From a checkpoint of a small transformer trained on Wikipedia: untied embeddings.
Each number is 128 + 32 x the weight over its row's rms, rounded and kept within 0 to 255. Layers, rows and columns count from 0. Numbers have three digits each. The size before them is the row's rms in percent of the matrix's.

# k: layer 3 attention key, 384x384, rms 0.116, rows 191-195, columns 0-95
# v: layer 3 attention value, 384x384, rms 0.133, rows 128-191, columns 0-95
# o: layer 3 attention output (transposed), 384x384, rms 0.122, rows 128-191, columns 0-95
# q: layer 3 attention query, 384x384, rms 0.116, rows 192-196, columns 0-95
k191 126:107115103107100080151156146099139128139129083126103103174145158124104093124167118188113095133121137134108126115096150112124132145147128153152110106085123100106124163092130148137100122109184144151181169125152138160108143116134144145035186141105131107133098114101195108156111241172137143090
v128 099:170079135119099120099104102139116099158132135219129187123158078138104156130135163110121178143116095131110130180127177136110093060144153141118127120103052141124105130156137147115164133147124132129092085158123112110158108129128192152104091148082132136056106163142104111122127089067110105096
o128 107:132079102124154190144116164093100161107113118139103106146121102108167104125141122105087097108190166087178079126122128168154167178106177203159103063117135149112150173135144135159169132110110184144091098094115131107146128151099160117142108106151125114155058129009114145095142136089064158168
v129 093:179116156104156104118104092130142127133066113171114134130146146084149127125163118164094083123096149127176133134115140085137084131108113072166119116140117159172070074155154133118099112126165152168138078157147157120146233061150167138114136137089150113080139119141140109095110143113140141112
o129 096:116104104106149165171144170119101160130142115155096132105133147182105085143129112061121193204117082150079146189131154123139098138142125105200121158165187147160103086086193138148108138070122121175084142134142152086145131128109122096147163075088148110107101172107108151062150131146153095141
v130 094:152122132148069099108132072111094181068122140100157118145154054131083153092147159076096131125124147132130101114135108109056112104109176158109098131149156127130131180090137131088065154118126125108099100163126116107108101147148117093099097151163096180117093105141076177108186143080138114098
o130 094:131091115176107152095122181051159066126150112134090167068176156196119146112166175100121179151097113114132113115125057135126118150164190093109135147137111101147136158133106133141076158191135105114076108130120135151133178073107175141195094107116149151082127184095126114122109039107136130175
v131 104:123142182122147086102120123108109127119123165156159162219182107101109145199133119112149125170167107191101103157158116131154096125133160126157121121170152120152130176123109141136104125147104165107147110084146131178109062166148156129138117061094104134110085076152090107118104122115149079127
o131 107:044134119145074135120135155117090139124134104122168131120103109195221152122127234143114113076095128100115137126103130120188136113114113192102089137096097093136146142134164141115107143107107133141118145203077146138151133120134134072152117128105098135165133152065137113113183114090123112163
v132 098:102151166117126097118116170113080115135158195128092102155101153117110113158165094140134117242163090068191119134157099067137117139130129138147104130163163178168135064138098119098119112144092123090152112164142117192179130099177182123096120091094095124162112138144099151092134142110194085120
o132 104:116128132091085111129071121151135108151098195112080073090174121127102083143195126104162085175027100137169103142101138087171100093087074147159084133116130110107139161086147171066043154140125161132158143143190134135179103087148162162096131067134137135089174159129136100149078078121142109097
v133 097:135079120118115149149126113125152123151106156088081167196168154119137127147110144117133116194082105141173101134130121111131086063134135088126152193164114103181064116141143095090126119075090088110149113191116102096180128202152095138161149161137147104066108150137151123086132111087136106134
o133 099:088088087002106121127112121139096150195109115134137149123110149179132120104159102147139123104113093105143199090162151145115200162168130174159102099127141121092165077129193096121156162113100071144071109192117163131138139150101151083124053164129136066132162142078115099131133109093144160163
v134 099:123167145115116135158127121118172176113166131160155129160169156147118159089129169109096163166177122126171139145125139111111094057164109097126135124171110187067123187153174174123162108086172139130116114141153113134133101091117139143056091126103158087097159118139107091158132131161122076105
o134 100:126115155079115159109118060120122144147110089134102130172097099148150107130146111165134170129143136153072156124090097108087136105153109175145172151147149156107162089117105189103076140086148106124153062076081189153067116127106099130138130137106097083151085148103139109075087143104161181108
v135 101:175113187131135124152158128110130159120127190091133160101104147131080105107116100122133095161155163129204108169180097069093098106120115093106114155164153199113116150123105194138145149137119133087124152155180147149146155072078141188120080081125145110092142068115156080143107173135155099078
o135 097:063104107153066107121141111173173136110160114131077091103107090112144133198145142065131167132132134124077124088097090159096090155127139131145072087081120157101067047170154240156099135107148101137158138171082157141124137117148157150163081174101123155090074122199122122120142109096135155092
v136 107:145174150135182143103212076159123190096152177135157115146097157139179120130157135148163117115123142180094162177107180160147119107144125126068159042193118183142117122147166122146111078173131147142187125154130137140172186168175147100110097119053113146143140131097153190123185189131122129123
o136 108:106118135118119136092123195125167192155112118160128141099097170134085138134052164163136165091128109128113140107155159174171136098168076098140137143117135209094083109138119160164105101180131155147096201087090096189151164106159103106215188086118083091130120074136149110148096091132081137074
v137 102:140082109100156146134044115092133124085116102147118136191074167096118051108162172131099122119132072040190092105112198151112079130111162102090103110095186167166128136197111182113101065165140118162161105141133113057148102127150177160142115172085116148050149102156138171120086149093120125109
o137 102:104132137102114117092129089048040134152103139124114175160140096171156110141182127134077137099075072107176082112142095102117156124122160101155156172099115168190156096121113144109106127182101140230109107148142174169195079121196147154169124112107112097117089134180110150106124120121140098134
v138 104:090160097145129135091144124111188113146163078155151033177164137148142106079110153119109141133134132110089142130148075103071130129104109088097179133084145141145110176177108195193081096079127106145134094139149158166124114151128097067199122115098154157117130087092128084093155112148168112131
o138 104:185158173157126100118144098122113113109122122133167134112122082189126135140135110058129125165146120160077145092131162109135135136149160165200098111121103112096112108158153215139089125129124124103155196136141083177108131161128143140108162137109123127090114138136170118084122124131142134084
v139 105:145083139141075109158116099157184152114126139133126183112159085074116137138128086148127186154138202114174100132096137071106134112102111132131096156085098083110169139120150165095173127100096124093131146123121140116100125113119066175104107114182169103168154161108112155176169075163196116153
o139 110:182098113100159157192128182097106139124102160142102129078144142099120100120107145158148121117135136090106110100112128129145181139121131179167162149092144080108144076152169122193065132127133144113103133140145130098094144086177104097081114175128114156177153121178108131170158111095113132136
v140 102:136128123137176133054156109155178156114131097131119170127149152132130177152158156096144166091113145120176160138151153080165190094107124173129197077149086133103132095161102145127094050111129148121103124087143099124047181124085093118112124103107201145114135084133128120069123180157170119173
o140 098:125161074163148131119100086130105120085166132172146092132141151121134161113104152107153212154112173140111024131164093118147123108163144116164134120142129095119104117145157102177069203093091118114127138115129102077050087131141132173174140041177126204107137151062161154148076175128149180176
v141 094:123136083152166120074090120146127163146123096119121141120131101130135156133172122143084143113103151158134154148156066136165168119115169110163111147117077118168111073132101119121116090111127159149123091144142124143142158165135165118123137098120217164169088133143053156131107144156117152129
o141 098:116138172152166172093115118180170096088109087151141142136106199104140142161133085130069159124143105137166185113129149168106154072138143119092142143133114145157061130110133055124145175090151090179127089094114166106090190090090136077123061115121081100074114093134132057118106136075167137128
v142 095:106126146138131144137182109103149086112114148143113084126120151122162120132094059116109018113156072164129128185142125105138131160176091105028123086154133151135074158149127128139084115150135129097159133148072081156177119096106086135132152076136094128116158133095172094093136106148191135135
o142 107:092147142112113118141155082122158156106084142117174121079156121110088154162065095131050141096135149197177120179144144134098136184146090200151110185106150099085020128155103140108090080140139139168145169059120075194115082164122158153128092145178126151159157149104096063155095073176142069118
v143 099:053187136198120101110171122157083134086109117179100159149125128132111185105143086097143074068192150145141085139198112086131151148087104087088103111187161113161138135119224117128073123196137146143134083107140139119111109183121113132157108053114111121171137105112160115077151111116061106171
o143 098:174190146173154143131154082143159113129146113166133107148166117069124139154139113141143120147148187122157123134102102127133069140111104137176146099136100146174158132087102115126132085142173138202094100147127125161156115117126157139137135099116109093142078136104161122091122130094150100172
v144 102:082119105148163115072110126115110140121090095150117152154138097172135127137149151113151131139076133071149124130153089206165159095109140166126132122080098102163150104101174108129126114164135160154130089098146129153116147195107121109216144125111131186135116149111134209079153146140131112151
o144 102:179147114084132079157137134121147117088174171169159124158152134102141107140137170105137192100123120097137093115158143136189114081110086088036113145094147072140131159083151120093136056143148124158089176157121138160124087142088134087163137149164093145147131101111123175151167093138122086131
v145 099:113118104121072105104104134179108102143156142177130117123154089085076098127188111133109147153147133078143141148117123123114097132119138152142126175139112113100182133084105039100083052113134107120046130138138165115112075172130156117132112102146158150118086163108092115027093110111131085153
o145 100:170117068136079117102111116102093134089112081065093135136126105112111131087112159144161128110071130109118111091168110113112124165117147136184075160121133040138116108114117153068145179202154124132112108111150031093143127099117167127151076147145143125132071155118131115113119119178109126187
v146 105:151166157157187114197158136129094119137154136127110149147103159074092136132164167183154084134150099093233094142162111093182118123147115116125190041133139109120122087194130157148217073123122132164113139130209153084124143142157148112105141089150156107165157111182164146161087155094150176140
o146 106:087133111092125126114129148156180149056113171112115151090136126096124157108103102148134099082170158160127122185108139059163153124106132100111112115183119210173140108101125087107046129067121103131134081153155153120145136108165134096103109142090108117144110130108117190127103142079072126119
v147 103:176145171141138138142139134104141178144070060107113171174119109099131112166082108135123144164118128135139108205172112090146113118114130138106130115110215127124118096098124150124138110158114110117127113086134133190088059076170177119081131131119132159059145098135110113124030114102156147157
o147 115:061153131120073154138139150127146188125156151147082159075132158148181150106135164081094132124105116091173107184114170121164095140113139119119128165116126184135152098115132180167083129123096148126169100144146125104065164094191107078113145121058144166120047095157131159119091082068167085120
v148 103:133149160126126127136136176095131142148142104139111103084155149065154103135123122145103032111149130093132139123076122054101104159098139134092166110144108142094158120182063165141153153158104134129143103115108104159163104061138087131116173175171098092141129156145172109194148087138156152100
o148 104:161112167125103121117105169117183129145150158108131119080136079173054105095161150139153125133167132075152064197130104129036117129141141148140139099143126144087076073118083170137198175144140100076170131099073125106131187122144065126105117122100100108126131088153110117161122158152131082127
v149 109:161059119121145125053165105098156142097123083130107085088148140137138167124134145110145136106079125128167194155160113151121127048124125167137202114150122132182183143210173167130199084128125123122193149134158159147159162126129169096087082141086153109086156127126152136150068108087125150142
o149 109:088117129072199048135155129097136120086146085116186106146142137124112148092192079102111112106061093129120112079151126136135123105112147156092156100116090123143128121106186132155115082104173176145167089162200191154120139169106088039114135130091127138131070129158123119148073140113154130133
v150 102:152109122177124126152056186149101123135117177132135117134147060115154128125178195154099114162121077078169126130093152108123081134117121102150112104041100058161084062079105144136178117164149178114176128150124175120126149157133112118143187105126126102047154099160125162114145145089117130098
o150 104:071107168101131129117146231123094181132171156168166089112197145140070121135131126180133095164139109087102095149164182112116091121148170184149124085114155160157172104047189118064110190174104140135069161110124146083162139178121157074140100152157101166108065161100168165147167156125115142115
v151 098:178140145124142149123151193125130149121124097174107127138094094114174192179084159084160145156111139147060133170120178093086118164189106099092144123113128179154082154117099199099095143114159106122112103078134143186162106128152124097075116167091140097140162132172088153181087084121121116143
o151 102:136132154139091122139105165108167124116096163175105106105116122102145112121150130051118103129082128143136103147190088171092135139174107173161164167101140153121095117070137094138120097118121083165141136065158100163130100161140131137104108126094066174110200142164148113153123094100165118085
v152 100:139088116137172090071149152116182124113124111135135121137144196114088095164092082129066103143125121156190108129119179079123138167139098087141142129133135103130063161118188118097124134168106138094164146156118083132134146125160142061092146082152146130127159089134130163122137148105157121114
o152 104:147036150133068144123090125094147147150175122198148118077137148181141094145072137107130106072077117151139097078171162158142162150165144120134159115169098106117151105141144143186097102145117157102138100086143083144135119148076118190162120093158107149130155148193094112182154092106173166101
v153 101:053102112122092146090114165117144116136158094122121137093183093156092085138165147058151129177105135111133074103123108039113135154203136113132151147176141049099110150097198101102125145125132150105162124152168150159057128167078105109132124120117080126148117128157125121087109127086153142164
o153 103:108130146075093073172022118183170092085114093143189121113180115175175142106049124059122105157153148152116139140133072143134082145080093191156209149141132104137136127111151074101073107100147131079110177115159157153087107095121161127139118114185150114105144164139166124112182169127105112142
v154 106:111110104111153145098144168114105111161137096137089068123096114155138142155135151078170099089063116122056164160181171114171121117139095099118139135146118146133104075102101126109098076123134194096162105160133022153176150163122071129170159176148114143096188140187113146132141105102135081123
o154 106:221129104126142141189081151115183096144127128088191078079132103154049117133119052094075128166142091156098096109135149185141106147048144140129115152159151145152139118165138097110172111166090073121092159067203151112192157164075126105174150105103128112124124145089170092152141093079139140132
v155 101:080121091191105174127130089136169102159128130151184097122124093143117081118078168105183116124070184121084066089110095109117124123117124135188122148111124140133093173115161060143117117151116134092071138125093097095080073170120026095140169105139142124092150112162108146079141141121130098088
o155 106:062133081172146150164125103109134141174096214119167149083048132112143088164107137142113119123152140102097136121121144115069085141149160136130120130082120208123186151056183084053129168071152177162130114143115118174106126151123151149139122138107130164198173112171133099133108140135098141088
v156 093:106129130179084156135140093117181095138109106118149160092116126086141119089109145156142140151060096170100103130131131125123104099112151109068201130108114173084169151168116160095136138100101076114123159110177170173117121156111163129096094134130140173149131167143136149141134126143133128066
o156 095:156119107142173220134181126116083096131121125111115112092116091115124105167124099113127111144131155113142151076088115143145082113132137189151166120127063157070177121082136138164159113128158163122130166106133189103103141139125095167161113139130120085143061132124114122174098108112109126120
v157 102:177114098106147155138117152135104077087110108160142147103148109099113169105158067180148192117055157090139137137127161101103121180089123134099125175063162113129149143113111168091166169118099154157147210108169137163080174124111151125148077135165072141122119145102119093165138130146126137128
o157 103:151126108124129093128170124224150082106145129086072121162118091053147151108192103111127106197124132165129160116151129081093125148116093128163128135056132151129130131157135142064139112187067121119125140158132179113153150118125113156171150173094136136176160090158106098122063126138105124151
v158 106:169128060153135135108161128122159125076139057135125164149170104090165141095127130155115181109057165092087145145098157201100173100080145170135088165131117138179143146154135148101114136120081148098075124153139145145084133181108120073127085135119113134162149101094154159105080071158116083130
o158 110:109071087143175122078123082146082102129127056111127155149108157130110057143172111101160137140132117127181088134124091135099169108124147159126142080106159117124115169082153144100157117165131159098121154157109087097087118115104173103091121138078098150076065129133127116138096083161066125114
v159 100:133102109174101124093167163123123119123140148181116119130124103131117148081097146121119109142103114133086133102104119179100121164072126150139086148091088130103184142130156100176101144156074131050141096118111109147020105126171079147117145143099089098162102107097149120139120128093181099117
o159 101:172106073158187108150109121212144088128132135149142157129109137160144163138107130102174108171162108161110139109167109079111153109124168121121112075139104155140201128116100094080120132160125148054147180117108081100087161204127117103125111076192108140104094138120130109088168135126169111127
v160 103:083128109098091148163127212118131150129140166124144172146142139088113094077125147131126087096169104103123178063130123112094109151097175167106129135147097153108117124185094144133159129147118074111085086126124144096110115121123105125137142179124109072091162108148093124109120099091118135151
o160 110:184103145119148081149078162109100135105120088158130170196134094152074128139114132079144135161148081113124110165165119119132095152124100152105120136119133185095157118126082115153124151142109059105111106070181137118076188135141101119138102106088183082135163174166157117116137042173192170156
v161 097:197190135154142131089206106150128089104118067115176162151131165127181111126169151161164072143112132111119087141089125157066123137106102073104150171145136137131115150110108076119118155105123089086121168173186147106111094198143202106111128139108097110133167116111172097127107155170044114087
o161 099:102084145089150171176142146106142112102102115114127089117192150103080113147128153134122166147103125136126138028180075151115117108094152163245182115093109142132120123140102130119130120180127111174135075130121111059146150096134140103130159161137129111088154100196102084158157103174143185110
v162 104:140155142141114108186132139145206142150108123176100115160088133092100131123126133156122132175122125167135129156160133123181174116151156163120145089114082126120104106164079180102156126096151114101166118154125054168133142149127109099098036159140153102106108118160106127119125059142130116126
o162 107:199142110146173154192135110096132044117159065078102126111064147255133133146097103116107089117145123157175116135097165179125136164099160125121149177177163080096119132135058138172086159095133104085109116119159058118114102094124089110106092103087126114122116091070063083118092120136088164105
v163 098:122147143121075117190126065123165159157136133134115138147120106161132125130119171114152162114091176156158143118092110108148117129164182163070127154046157119125094160050138121089081129098149129205095127043156165166142153128142080141109107082145139131120116130149112071079112107109158143131
o163 097:106145126119158124129128107095112171088182145125086177142102116098116143063108114095079159181146146088112192141150098143176163145060125128076140162162089149130149143113191136123126133152081074128175153098104157156112050118125121053122141138141088112043116122127096125090093100188093135172
v164 099:142201105111147135138123199131149147144083140110144139166096132126174111141137166174162082136133108074198108124119117149215143124100120123125133095170143146102109118150133139162137099126115122137128151170159135098159103147191160108117117138076130058136176123126206161097043177126164127089
o164 101:123150152102171078122167177150137154165173165158127172080116125117118148149153116148180077092116122135123140163152130106112099102177166114146109202183152189176109157147091116139096073158130156157141104174060133114100165087075122088098153110129118135144180157078131149125115124119130193118
v165 102:136115117100093162136141133108163100111108082119160099173186134119028133076138060082153169118115136099168126069136115128119096142043136133119101107111154124110173135096127081123146187162102192153099101049122127124050111099082100133166063154203143150114145107134108083146100141113131100114
o165 106:149150083109070160095178126141079163074132103096144149173142110141139139138069095165098196159074092125089169072094169086120180088154095092118122114084166149178083141139110115095098149120093144088128115117123092101129096161158155151105086118161123112161168122145147133150164117165148209141
v166 103:119141081150084109090055137132129121143152126164137100127206067095091135122133113117170127185146128113143110092096130106129181123134113073199075158172142118137097135072127072087130178120143158123121117148101168147132052147113171123113149108129137137150062090170119154165173154079087141096
o166 104:119132145119148086142160195115102100100175120139154180234138142146164105164143160155116131109135121137031169140117120068145159129153098123147102148121128161166126181152108136062146129128162159101098131163114093138088106185143180160152137131103100130135114128087142097126131147053107114166
v167 101:079087120127161132127095139133113107123128118151160130166159087123114103137106178149116140169149180156183102122076104100094166193156118153121144097079141065103142161124062138118148090200150059130111121074107133137099079202122153098123170142124136125169097110111116173088200105150135145142
o167 101:053101155155133113166141191079132133144139137193139080111114083122162108162103141151157148070129128111155114126142173123115150162133124200092137141095115133178130147084108125137065149120143149096157155080108149141081100102114089141080134136134134173155160153090160088149149115172200145130
v168 103:136090158165152163087135131108059106130130146173096123140107179163110096170120155076197057154141120143108098159113120079105104086159060093124159128126154152158124117100147143131134089133077152114165199171091140156178143101110036112149165176106109101086124144150106110122177110139101165151
o168 106:136129163095112138135114039090096139111104168157095118110134120173104161160165086113161132173081181172177149160123113078132145145086152090110118094120126142126164121141137158168104158173166116114116127109091096128176193124136131147087153191112105118148123168187106170156131113070092158157
v169 097:166126143153162132076101123137091143119165082131148159128085169167057133152181135063105093129119110073178167164111114094153111082136125099136128111144135151146143066160159132102151100118171171051092123100163080111108102125126109158085132104152145117089069141110122203091132111117148132139
o169 100:148105087093155046165068160120109154156157149136123090104139134091163146154110152128111140106115169127040120141148119156074136154115140110177092136130155147144065109160154193115085090090138159161117108161090102142113104119105134146135134108092107119108080121155107182124164142163157098146
v170 096:089162064113119154153152141132167123134168109099080152108093073103116080119128127147148142088197166133138148179162057113118138161134101129101118142121145144181110155135112218083113131123164104186145133070126106175084172192091111103157099116109101130138119131119120151177121139146170112187
o170 102:177132194198111109130162127169089073159130085121182162089082106162096123058173110077094131085186122150143095176169153144143174172175130118136118142107144180117090109087159142125161160148166151098136127149156107140191122153134128164100138103132159103073110159177141118153119092111133120116
v171 099:170117087146108109148156094120174108085121135055096121131162113107165168072128136143123149157144157129166128140151137179156174121111165156154147160118052109137147111138168148060140114085141089174099074128167089085134176077152198099117098131152169183068121139100151092153160111172183098139
o171 107:106087158124113111154152106111094133122094165124146102162169132092169132083099147130096148145130114140127137193116150121126125172165111081089154120145103159120103086108154118110097165195135084164147147189119130131083122114116108158137126023144119111147166152123135175078061116168113188071
v172 095:098183163189132151121132193093121093135107148109130166106180169130164160149151219156116141129155093134134115122115083097098089138155183110076137068152132169091123192164172133153115055098114138151136121144140191060057147133127098069132134158102122151191173141143134103130157135132169107137
o172 097:175136126116129167163118140156132128161176149165150105150102094104095109149087138184107114103154172174173049139159136113133088097157098159112152150144129126057154169149091144161205164111128108168171178158201124127094144099145151101167092143167142093126114173096133126103190109118106166123
v173 097:149124126117186124155134157118087098123119139093128168101088105137158138120113095099136094140168114109083106171128109113175147142116108143098129121124116133151141139145153131091092120197097061115150186155165143073108131161160129116143160089160111151091151131143199142113098114113133095146
o173 103:139159133128123147138190089174122132081124105134097060091142157070154126117127097101113177091126097111142099109170107122102139112080112133094178178120151151084165103155159085133115101162086116142053112156146029124150160147150100176126166107121146115136136086151153126168167079129134129131
v174 101:115047113088077110127151098082133145147098187155129124181171154200112144156158107074115125121105099096220127108133156139152150160152171147090150114125106147115080084123107130083123144207096156153115149078141135120139117110082134194120065100099100172147092109140139150142102134057239170159
o174 106:098068111106145160156172075145095085093105131090139148134137147123146127125166167125138152157152148116160090150105114119188107156181070113135148155115171092162091127095154129102133121134151146147138153173142124181152151154101196115109121094139173141096173103165155095121121157147121105110
v175 097:122212109136078144158143115129161134132094174102116075098115211135161164111122087121131154115132150115077159097113145161159130174190123125121106178117144172126167149100186105094079127119170091192090139104127143134196117137129146131146092191119110103198156080157088154154142094118083139131
o175 103:125180097129135185132163125073115108126181116178131145103135201096137183169111096110158139195115114103183213121155142101175089168109159176104198212143130109168159136147093151112140107138111133102113103099151108126158139104132127113093130106113077113098116123154081093102068180159135143094
v176 095:173049116188197200070144145137113136110184143071143101144127114149158113123135082156137197079080129147093141135188121115149152128080173158186094111103185090154126077133060135168122104205096124127140135124106124094089080150063143196105139127114119093119130195099162135152092132141144076142
o176 102:025105147083147091119111165170160090207113114064134136148093066142164179202180092190135165155116202111146084082198150123143160075116110132153108143153141162137109150099132091156092178117126165199163153143148149180135116144080100092142171099153141081131100154134155122075125143112125179123
v177 090:137094111096149141141073136124135138104117112159151141149140129072061110180109171107125116108117158114091160111106121229106127134176139196127170139105100189097157163161086119113130109133108082158129122136160162174127123153135117133102096213125125104176156135157107183161087110134171118114
o177 095:133125103144127140135124121098171133098136071114132135139122139119142114161167100124082083094150146110156110085152149070079135131130153102062209128048106173126127102095089139200169157122138141128141165124126118106093131103122084137061076164164160137100115152189131103132170113136096147198
v178 110:089075146103113100131073154129108135176100119186097084132131135158117142165138151072102082209130129159097138123121125140137104117126121103146082125187114151180192132133137150115108115172148104090125157184100150105142140098174193091158108140155140130105141178146094176102186095107117113150
o178 109:199164120103087176129172158114102192130126132082073149145104104120198107206169110144193114100085097191167115065129108094102110151152202140095212121114155129136137138065113145126118136105196114128090132091156102146148125107153151133184107115122112173123104130118126121110113105165081105189
v179 103:069158141128135159155111204071103107138124140137127130151146168175117154110132118085083165110126113113159121081145124159164075183103099163059145122045165111115086124128082065088115168183171142159116154048096183096126145084122085116129171144183079114089132091110128166184146129116181154155
o179 103:120106139089101130103059163170100141131146167149149211112096102092132141046165104125141206072094098115145111065130153136209189126136082094023132098099143134087115092160088113138185118181137142148136148081065132151128123130161151067108112161111143176078125115136132113135126149121179058077
v180 102:189154146134115094116153109155110111113105153096108104096139149137168134133110080146098127151139137131160099105108118133116094090105130112170113112211107132099152111115208073178126158125073102159090066114169126055096120078154120141085154115061143092166123136100139094118127128125098105146
o180 113:119145177102140158079138060109141105097097129107107176102183108083137131078147145128126099117107123141118059133166117113108115121099168141164109119194148148157127174118149082160179124127137146132143127135185169103174086137104186111055176114121102129146093091125104103130120090089106125111
v181 106:086148161154131155100135153078122125149140112190143154055152091148125159087107173102084137187127161126084138167098124158099089139160136078156149139097079155170148166099142135146151091064185146089161101126104115105119127145145118097112060130093137136072082154164081121090149075119084086142
o181 106:164114110140129122153157146129118125123152116115143147165100133139127141120073142121088107111141177162054138177148100186134092151190104144134074193115145085145157155095082140184123135085167084173140087083114112149093154176123117148080077151137134169129050121077075102134069110161049144173
v182 104:142197115143178130087120162107101145115116113122158134060106077112148166153138106183136099138166167137068124162084116112127057078115152126137166137097121169145139182109117159133095082078105099130197073182131152146140101193137131099129159108105085108095127101098127130120107127189122165120
o182 107:174130088123154046132101123114121060150099166165169083059095176093086122126111141129105081082124107147086170097112086122139084135111068121238110159127129157160183135122113143190152125139123074073154161142128088145129137117165152134187114133175145159138122122108176084077113185127125122108
v183 103:136096120125113096105143133091135155102146128120109073051102147134111150146125121128098114151107098158141114135117157104111106127085135088167094157162152139175186066139094161124099180117178112115121156159116087131226176135147155107140044124142112196095151161089094120162082122150134109125
o183 105:178170109210082162089158117148065135192139055148068122122176107069132152155184099092128155140126117102138153141177118149137173139139111092118142102110089069158140066108092112113173078200155077132160191186102097133166146138160088122119091106156089111092129180094148092150085113147148104116
v184 108:144117117155075105076129104124129147057157113102067102133090076123120131133141083137172129103128141104125114132141112128155184144107128108156073111136113139128179088118079132107092111132125122167140148104148102205140120140081093156113105111193158188158131160116123123159131116132189084138
o184 109:118124108216194073099065144147195212135123101092135115051143102166129115121136135176054138172079151153198106127132149110132145108121108098117129181158163137151136179139185105124085097199142115102132101115165093126173135140160114205123144131159100170143114096108090154180125118139147091100
v185 106:151126140129170153131161072115183138080124024102133160136077247121161052116113101167123158103139191124140095133098146128199145159101119146124144127111158104140144158144202145105169089140120131142118117183139095133200171172162105086086156121106111136102155157137190170144135163164132130113
o185 108:121181108117200161142129100100092135106154138132109092063098149095103154190092111151178188113131141103082139132159165180134204146133097116090087123177108187147194142177181191102166097131171128197139109140123181102120130173152116135119151140150107185181157158185119185148132087134115107130
v186 100:069091138117131159139147235080089076119144078118130147141158127163099069104146175162164171084128122079172154131098133175131126195106138041120109148154137133141125109077141166162157133137156205194150104092178169110160148180137095130105169151129140089148184080108153123147151113130064139106
o186 105:139133114176068086144134155126099137092104122157116161146067154091097115088142113159126179110134122134058105061096155132169197130104125146136093134121110170120124196130138122149158155160133101175138110130136151142141127119141128062124178159147097110124090116159108093156137140145123127133
v187 098:168118157133166137078125121117138135094101101083085107102109078116148131104146087095132135093108079094170157172151173147160123099110140108144167099091119121090154116135117129098115126127087107109166129124155101156129078168118123130072138127156148126153164127117135158123096116127152161129
o187 101:093143116109128108143106127104109071120145130118143084097135157125131097124115145154132147110150123128120089092129125129105166090181089165159119120215092151151128124137124095120098070185115087149101128157112142134145101095138098150118143152066140071104064101065135149206073092112137188121
v188 102:159084125142157153110122158134133137169137152093137192147110131139157103117140158111140100160139143149140096126129170112105106154161113118102087153133138152121141130091155122162120110170138131167163207107125163163141186181160085203180149162125098096092129192164150160134145129136159100100
o188 110:081102138045130155153070153118131053116104086161095075108179108117108117097120134168182130171130180141154145099093124127119087137068171124142118141121108162097116134141178137078190133182073121120125125182109084145140160089120139121189075089145146168055162113177150158172142106125077144131
v189 106:152151109113173119126106099152152134055121137162180135098155136151119125143090111171137082151211118154152070163125198140131105067166166196133109111166105165118154122095158104102120166149117146121068148103099116099133115129135139136097156140105063130142111152107085156041118120092137117115
o189 113:158112141180100117096160125135124146066100162134081128000112168122092142123154130104120185109117066157122137090137155127131120162140146067196152137126133106147099131170162115092134069106114212173127041116106093148095076063158028129117089109113141132191112094101135108210164129069089166085
v190 096:151182095110148102114155203130084152156197111071121154109175084147133144149172117148092093119103142122143168142175104148130077172084165095152134129175162179132101176133114096141121156096102152153136107113167126138039106138097112130170141126130126079204137108143111087116073151093087183159
o190 104:171119085134144144148125136139188185099146092104153176173138135126131138141138079140135138120099189105147092095119122120148100112081135119185120167142102107170058111188162155150161111118110158113123133061126151036120077104171087084189134137093155131060110144063117076120106142138151153218
v191 103:115125108127101140105172094185183059118116106144165084179131160093131119158128079113095211124107108132075118089144145215117184094177135109142166191098114143143142140118151151104155116130126108129128158097118113141189206093155152110103096147135188146127157131139129132124148161091137133128
o191 111:116149122074100141129129056107136142129053170154127112092142136122083107182100157159120137151088141160117126147113157130164148139182123093127092150103091099148185158067131121128081131134126159109182160163156101118146130133154148127130195151219140098135129180161074147154117104161096100113
q192 092:117140158210165037134184158093099152101146103125146122116126088135044089131117118137107136100150113069086140105119137149110159133127073130117146155164082153150108112111122113112140075085133076091160105170147163172113109085096121103175098149079135106062148139114180132072131145088120133154
k192 085:113134118111134158096127131186132127114099116099157136166140128120097156111126127080172170141168093178151083139145161115133098112124095091154093118131125188171162132131112129159077147123106160171104121153110127075099121145161125126095140182200140162123151157151077116142118143063096159101
q193 075:140152147144132099114148088124140158073103168150125100121129066096092082170172098195124066169113080101109128146139109142127191117133165098100089162143095098173085113081105137150098121105046097143138097160136152141137108133166141058150090106112125085108143131147149106035116168084128116110
k193 087:162082125118093150159146120113093109113126141135146141123132235127141219125120135083111189173136182131122167077110122122127100157077113107139092070102110161083143132152151153082064113138104146081174066111146103140083102159094153165143124105106143152101120094120188143159129160170132073150
q194 073:125126142086118111128153118121134157146166154134144134151113150158123196066113126092113201111145128096144088109102135116095128125104108109184092116129150133128179144144164071109169147133122173132116174166081079084096136145201149125076169171116160127141132101109133164129119132176105103127
k194 064:114081161062084151152100129141057143191130095159178144151104083160129085132145181123149172062142158093123088128131115105106113134161063145113191123184177131113140113121074180188173094140138135141106096129089132110103137069126131131118157136139059107162166129179074130122116120136098130090
q195 096:074145122106153108115139115153187136156109156133113072154123094115181141128169121158097102126131168116097153155078133155119140118155113088154142153134137118141169118125132077112103098174157165107095166191100166075150114128163114062144082110175169086122122143136119182135117162149140104158
k195 097:141100095111204132131065128073115102114166128152202147153208089136131139142073170132169159071159127152076122124120115120159110112137071157147123120150150111110122192148133169019090141078174091134170141133093131119101071152134216158187185150142095099125157093125068128096174120107075086154
q196 076:155173082153164116113141107142097215118062141116142106070129118113137195141133082107120135157142138118097107170093203110094148161128146115157096163157056122142125087134103144123139075070141109088124117112200147118166137125135124156146159087109174108099142146159099211100098096116128145162